Each number is 500 + 25 x the weight over its row's rms, rounded and kept within 0 to 999. Layers, rows and columns count from 0. Numbers have three digits each. The size before them is the row's rms in percent of the matrix's.

# layer 3 MLP down (transposed), 320x128, rms 0.109, rows 155-171, columns 0-127
099:544478465487514497504477442521446495537509478506490545525513491510546446519466527526490462501473498544493512480502562466486524490522492457481483475523503506509536469494525540475485517507514556537503516512479503533506484515509468477510501494465506497426496522475493528463457492495466469523530503495521517494502500503499498502485522524494461483522496485532488531516474486479460514506487
097:452536471521541488537524513491487542542499530482519500499505481490461504485496499497489538508498498498466490501502500482482524527525497496505532480515492502494547446488500518490510556515511467531495500510482460488453474548490501430513444479442515512520530522497515530478497484525499508504463466489505498499520463455511529459503565479473500499511506495482489494532522524489452472496484
104:435499509490491521524504450432526478511444465532482493490536500517499517530481493483503515492546521489509512477523498484494443506497465510463507526476494533490517465502497423540504503508527519518517502485526473483492472496497519517506507448470509504481478531479517492473473497491508537485501506509492500500491515518539473482472529461548481496499484506485515466431501527496527538473514
110:502500478542520486497496529516470520490473472485504479467530490494513471478534463520515442545484529532499503475506500517543442493472512559518494494499488505468489455506488513545457508504463531449477530499554482538507506498465480504504517524499499518484463488481489524485464474499499500518446486487511488530537482480500489460483462540477498482506532486540522513511517505491486446487519
100:517485504552452499505528499514494508480487500490522503553499500486493462517487459530535530540539532508501509524492484464498522532504525513520475481512534470489495469483497533466517505513525513481490497535500475462517496489496472479474484501523535527552548483549462476489522502521536471513499478505540515461529490501488443499508507464512520517528509522511491445550475449510521480500462
094:431498507519497500514549469504542506458512490505468463487537449516510540488485514526509488523540478466537501476480518489550509450498501464488482518531544503506481526534488531494520463505461522505463505492501465451518537480502494487512502488463504486542491517524517472471481487492501491532497498540496506488534504444529477523508527470463520494476484455500514493495513485483526502457499
102:479467531523473461494448534519523505498512525532513489465511533513516498499490495469466497557493511526550553487503532470484509551478493456497536511491525546496530505539512464492487491514488521452505585483493512524514467469503514491515453472507483521513523459468513457510496483474515482497482495503471502530495482508517538486516467486516512493518448522515528491484485503496497519489481
110:529536512464490504507514517515541460505495506512528477439495512472503492532527524487501500492478511492478520490498496513481508508499486534529468468496482509516517437486525544498484484461489526453447511489569520499518476526499529491463505450504540508498503465477541453508486517485498530509496485472515467508497481477542495468491506488489513455557514545474499454501549482484515514485490
092:477520521536542483509530481460493505496485511528514537496507432476470541487534506502524508493477483479507548501485500486511486481466522539482506533486489492545471496527473486470489510514527471475484465496526490476527529467513519521438473501495507504508454515472475463486498502516529484489487516512487537518476521586483446482489438510512526489468540492492513479500511496497515478502514
102:503544539463492534487490505505489485499489517525509507503480499506496489495435505474520465529515513491481475486470506509514455498482516490559489510466514465507511403473477482476507488449471506515526469492499491507471579500484523497498508530479567480505478505492511476474475501516494454498504515525495482493475524453467516474472482511485526528514490485517511474478504549472488486520507
097:475524533489555503435494488480451536499502518468534475441496465535479535459518514486468494484524513539502507515514514471517511476476516516512537511490474538499516518489507493517469497458534545522506507469499495463498506513525505531513517522502465506506478517509474534544506477475517505512547500446483526541517529508546511508486441499503503507518492471518509479480491518515504528469456
100:500458496514506534539499509568498493504513471490494556453535523548535517503470477457552494498494494464456505540462512502525507507508496523497512496470512456490480532496518488486486493543498479484473485504481490493502509542498445498503514505478506471510487498518475509484501517517581467530507485457515518467518507496469469497528544522502484506493498498454498519544544481512525522497489
097:469571489472515504482547522449456503483534474478492510507510468508527510483517513471545490508489494482500483549508483476531495481497527458500471475462485514467521529479499473494505502455453486533489504545500511519494508532526508496518498521499468527494488512516497482471415478480504507484505462499483487461492475480467476502479467477505534478445525529484499515526471522506505537524500
097:490490510538477506505531557519516475538484523520509498494468473494539548497491466475513509502537524535471525480481520479487533495489492507460505543473475546522526486502484498525498497509495492440548501478476440504482513504466532474496510436497470462519528541452498497480496475488467525501499480518511485516517534514521500528492476490510499501477476498546467486459488514485491547494543
101:500495510519500542504505489465524491514521532533528454504525516501499488479485489473476481495483489509535492515467531527475508491486484481468502492487513497547434537486483485505501564530501510494488464520515444501494494484477511505480531512495504489454509451454475557489514485468493499488450514469555474492499549493526479559493479498481480509517483567494482530500499491486542486510478
095:499501491531489479507444521490514507517534475518489506453574495536487490518479499547431494488500503470477502504489473488506496533471474462459480531504493513515477503472467522562518505524518504497500555539556487491460461487511527508502498517512496534518514512499477517482467460511496491514538440502524534511471472534494519496528518517519492470482467510488511535502525483500476511481511
099:503553511477477477498525542504494539487535467530503513464544522513513489472481516460498495484502545555518497504531483507489515493478499543552500480494481499520496480485532509485488525515482508443514510508499527481514522478500464498493480480504502466493529564487485524458493483505460485509507499523489432488498448478522524485513477511515466481512463527476451521535465478486519468488460
# layer 3 MLP gate, 320x128, rms 0.12, rows 156-172, columns 0-127
106:489497537531506462512474473489521509489496498509511511509487491466509514492487512514489520539531529507508497522539541527479527490516502470518539484570520498477499523523504550496485509552518463497470500512505478508485473531534482500497486541456521498563491540531512479486524515523523507524554528513509483555537514478457520501491486476519474523542531494494478435499539507481478476513514
111:500493514497486488500481486536536504519455510512502495519450552473481507503515533509470482539460541484470471485532511519493499475505523513478534518467484514470509473543536558527489484511518556454450504514536484484528470507531476479495501467466521513482507481508468510503516522488519527487506490530481514562514527485518496510488471495488485500500536499506478470414529476483507498494485
111:499474488531481515493516516550505524501477515506491507507471526515500509490506492476512507474541506496509453465489519530466508508513397472499536547509469494521519480532505520488538524476481516526455483515481530484505507504541512509509473535523436476450481524504480505509516521533524504493481519477492507510494501518502522523484465461537489526554489517513448496530485543532488515515517
105:514509449527494467539479523474499528520506546495524497481414518492456505514519525488496500511510542497477529494540468513504530459547520528504495480479510476454515505515515483491518459553540479470460493504499517448506511510490503502507449469512543472532483466492489471518479510491484509499519520546495475486550486508494496492493507510523511493507486507500491494451531510454537470506490
094:516526484505498549512471546496496476505496519525516507538486497532554496504473521507471485465536482453444491526552508480498475486480473474513516479501540523482531545496541521467499524467490481486492466533457496515486525507497545549481478475555491481462524520507476509505479510509506554491496471489554479510503494532511525494508496468498516506469460540504470484505530520496476516507514
101:490491476535486487489532499502510550471515493513519489482493465513496524476502491516513505454523442519528492512510485539461488470500475471527494518553486472551518498507506551465489516500492509510496504508464450509517520520547476513489454535542482523538499549527506511532517501510486469492516524489522522490472494535427535486522533519513512532504484482514452521505512524515454521514486
109:559509521496506531499506543484508531493525525543500466505520505493462546483502501452483534474500496457510477481481487480463498482511465506461438521524496497493526499529502534479492511517478532497422491503495483481481489513541532481494492471493478549476511520502494496542480514494525533460527501498476477482442479525529483492514522480489456452491507508530488536527523504524469500509478
091:506506467531519508522490488535479513531475502544530530496453466454523507519494562524504482513475483501501503483537480536527528499493531511498491485515481515468485452472508493488515516511515489481471481517503440537536509512513520515485505554530520525527462521535485511492498521496524525476517494525501491522539492509442451470482450463481474483463516470487525476479490496489457500481538
100:542495503514494479476512487539516507465503544516522480529499460484463474478512499477509508543492475490526554490490491525480503516539524510499548489489478474449498506472503485522485481550518434498494482504511497517514501508505478477545526516491510518550527490478523479502541499494508498494545493483453504497536494499530534530473485480529496505478516491519499495511512521457494445548420
092:533494528515508513505515524511520526538521526497489496530445506475466460517547467504465497458532526494491461516484520498429505479490462560487523520519483469501535502500501527454469473498513547521502499476480483486535548484526476473487500523485464472498468457471502507508509515498474520500486524481454503532477493475525490534495462481523501502504500491496494488493486472479505536460450
103:506526471516496487497494515510534521518528544494499488524502483486453520473516547508483506546507526492503545508533523474509520477525524535498490450495516519448493474504512496496505531491544526515500513512528475460552474525511510494496525486509528487478542488479416465528516505524524522479497489560471498511497477469517480526508486487499475470469501512496500511461483501473502458511429
101:451507533533498503491494496557508488548462460501500512480460526448505449491504489487518480486488497519490487504481499494494501523490509497493518466523498535502473508476506516504537521532527525488471491459491450504499463531502499479500500486472530525506461505505426520516539544508492542487503485480437510513537503517537485515450500496498443485492464516497547489457525476504507483513493
095:488521497497463508495482464490518537459554516487498557527506490506435493509505438471519484509485506522495511501486453487496508453520479520480514498486480477528482520564501537511500572524462527494470475524518504479479479510485521490481512476454519486502505482489465471504506511524498510471529512491488522489477511503555545487482494528485471481528504531490465492490571508487494515508496
096:488520493485511488545509524487496523447527491512462469505495477450443498463549469548463534527478510495513527506516461498493538514478509499514502513510513471489508497490529509479525462543513512528445503428515487497514511536483478473535539508495485513543450485473464514483490490496501457498495502499474478510502521501484480537466496496530442494473519509482509471539520486482492501516473
106:523526507522496463525506523511534471493473530537521470502494466463526516510504497512469514517482521501466525473479506479473514543457507530500483497529500509486502473526502506525517535546544509488437507512497446469544497495498529489476523491478512516493486507482450495526510527497514518469517525524498506556514497488547492503458480501508418484470514518533509456467492514477491454512477
103:507494510468531513483496475521511474495515468458523490510502465523533476478531516506497527505512530486501505502506559505513546498511498453518535491492472477509463515538491478504482557515497517473508483448519525472539514538484509523516461523534479502463555520464481491486534486520545516517523512565522540499508462483469523528486502469501478490513545522460473476521474501492484523480517
098:498476496561517519494528506500487508533514471545489508455506483506506517523505502586499503505479515485469523503468532449481503503492494538474497485494505509483488501507467487440463532518496489504504515503512487483486501485466502516572474502479459489485504497499512496465535501516506525502428472519499461545523497502452475506456504461499460482439493500488492488468484517513500509505537
# layer 3 MLP up, 320x128, rms 0.111, rows 156-172, columns 0-127
099:503497445523483457478509515520459521480519544510502476503510501508475511527495503523410520524469546497502528504429516477497444490527534518502495479482470519492481518493448493519500469502484494486462500525493474486525536503468521468498502514520547479461485474511512539508482503517489491501470466436499483465491470507497491496515529490532504498489491528508481529478474453474493492485512
103:494494503483505492458503493455538513482448520505492461499510522439523521433463450487514553528510465502530504516550501479493459438511464490509482527488510487489552513496516513503495488481517459496506487509492476487520493491528492485493481466532498513454501518479468460462524512503495505528514470557510553499496451500486474500506495520547494516467490507509467499508507498488530502499477
117:498529436527509523546511498502510449523507460494486502462490506519552513476487514458482448511477502525483487475509472547544467476502500514524490521476462485435517496496484512512504490440466506470514509488465504496506499488469506518499493516517492522469533488467515515477488489496510513469450545518474538486508526484456520517466481522495529493514475538487542515530525488495478463481504
103:493468493453500512507538471497505484488505528468460493507532473568479538479475517544583521492505498487501486537464528469499484509504511485514510531487456474477519514487486479529513517505500517533494512494502522519469485502510495470514532495502497499526537488504496553470490515502511513492525540483497432531490508497487490521500503453530460474497479540474493556498534523469478543521500
091:464495490506514492506476463492493506565475450521515493486505491498522475523505481520516440480508516567517484497520494520482510499487516502490502493480505504542462442507489471464499504509510539488530487475505474528511510522540481528494527524437471478493492527500499498508540485500482505504503470513540534519507512532482551503523507542542491544533499494486460442497502531470495550514464
103:541507513474517541520499511522517476512494466464507541470479488470474516539526481517491473479473523505509488491512499525519449499528527488538504454514516494495482513520496476486537479451492532465496515474495466485467468478500471491526549482471452514522532507514509527468544491473503465502538516495530507540495536474504479485511519501501516516530491555499467525495465457491460533470455
113:483482495553470517484494511551492480520518501487507477518485479531526484498460514483502471462476502534502536513502516524483549523520538519555491487472486537493506534462526531498537489448487481483493494470512477495534478527468521497457473495535489520494522494520521517520487528504496523506508435508522552517521492500520511478494491537484501458515470492478540506471514498569522518546518
088:528483493525512509484504521473508540459473488499512497535515499509449547498537473492469532476495487445516530484472498491495463459485483487489497520488484465503529532530472484459452501539437527500491502527527543433505515509507484485508491480474468491467517510484495471522502495519502483495488536476475511498460468540496518535488522532522492466494491504471465535538487513504557524497487
099:513503518471489473516510470518498499459504509448497512488511484510484488469503467477508517475490479504534492516495485532496520511489472491523504507502475477492546554466502496467503488488480462512500473495529512518515557475482488501564488569543518513493472518481519513474455494506512474504536558493520531506468499526467519496493507453475511492450442493497503532562477500520524454522495
100:529495542544565504492485520533465513539523537492495468509493495511519523507508496519482518490533452486448507520540487511466525479500503540497496514489512505532484500479478498501499520547499560527501503446494491496483517511494488477506526485521528502523525491496509519490498509541475479475530474509537438481503460503482521547510545466492517497470519495486436481451496481502510462488464
101:558523522496470528511526536546514477509490493517496555478519513509461501503479497466497490491496519474485495463490448524500506523504475480520511514496534511462512492507502471480489523481499522511511524529533491515519514476520558514519567483478501516543512489515536459500501506529478486553523527473474496500493529479480476483502524476551469557546484549468500477524510521472524483526493
098:481448483490473508503498477516514496484543536486445488479473481524503507491500523503523498496511507509504490528466520526541460508538474497559509536516477551557448526450493516485469494505485475544515470487493490522499475472460503542492476509499495485496490479507544510418517496474527458546495438508485482501485510490532505480490497484521524509508475516505507492492500533494495504515468
098:488491492502542507518415481500481504494534479495443478506514527437483471511468456450494468526503482531499489528474487500528516516527499501523512488517467455540495489478476505500523513505458471500479476475513501514495524528495516494453517512496478526527486541490492447510521509537513501500537474515458489507508508501493529517476486532545519453504517490523508491511490545519484469518555
101:542508538466533541524498554509487486482450524467509482533492482549483483543483505483473538512527497482485443514486519501491472516477482470487513496484483502505533517490498534535488524500486487508482524512521511498510538480530515474464506493489502517485547481459481510502455505435489491511451502481512488509507493487516477512453446511501495509511531527548532520522498469521563492494470
095:493513516476502486499558526507554503496521543486486509491458491538518492492477504504530519526488457488494530532456516495489487472519474493536497555486482509454514498482506503543490545538507544527500497520516554481495441508519534472472524491516484505462517506454511523518506529478524518471517494523482456466510521501518506500472516486491538506550489532527536492458532471483479502481491
101:507486504478508518458484490478507533483473525481491489487499497522507511508504473512481511522482504483507510452423480501530505527524496480468521478486488501503504513540483464457549498487521491457496496528479554476524528489525520474502505466541471474532489466519515503516535476505501483531530575502531533510464489487487523500546542455490489469452552508482485526513494505471511479467492
110:489502523490482440482506500530529542539529483514523530525473494507501488521482554450496439466497535522514503455550478488460503497475519479463507515472493530543476457502488510524473463471494517517491478469507500469502532501490516545468485524445509466495487485490500502515497546585507506511522495502513475504483496491506482483489498505530498490488472486512511501475495534495533530529523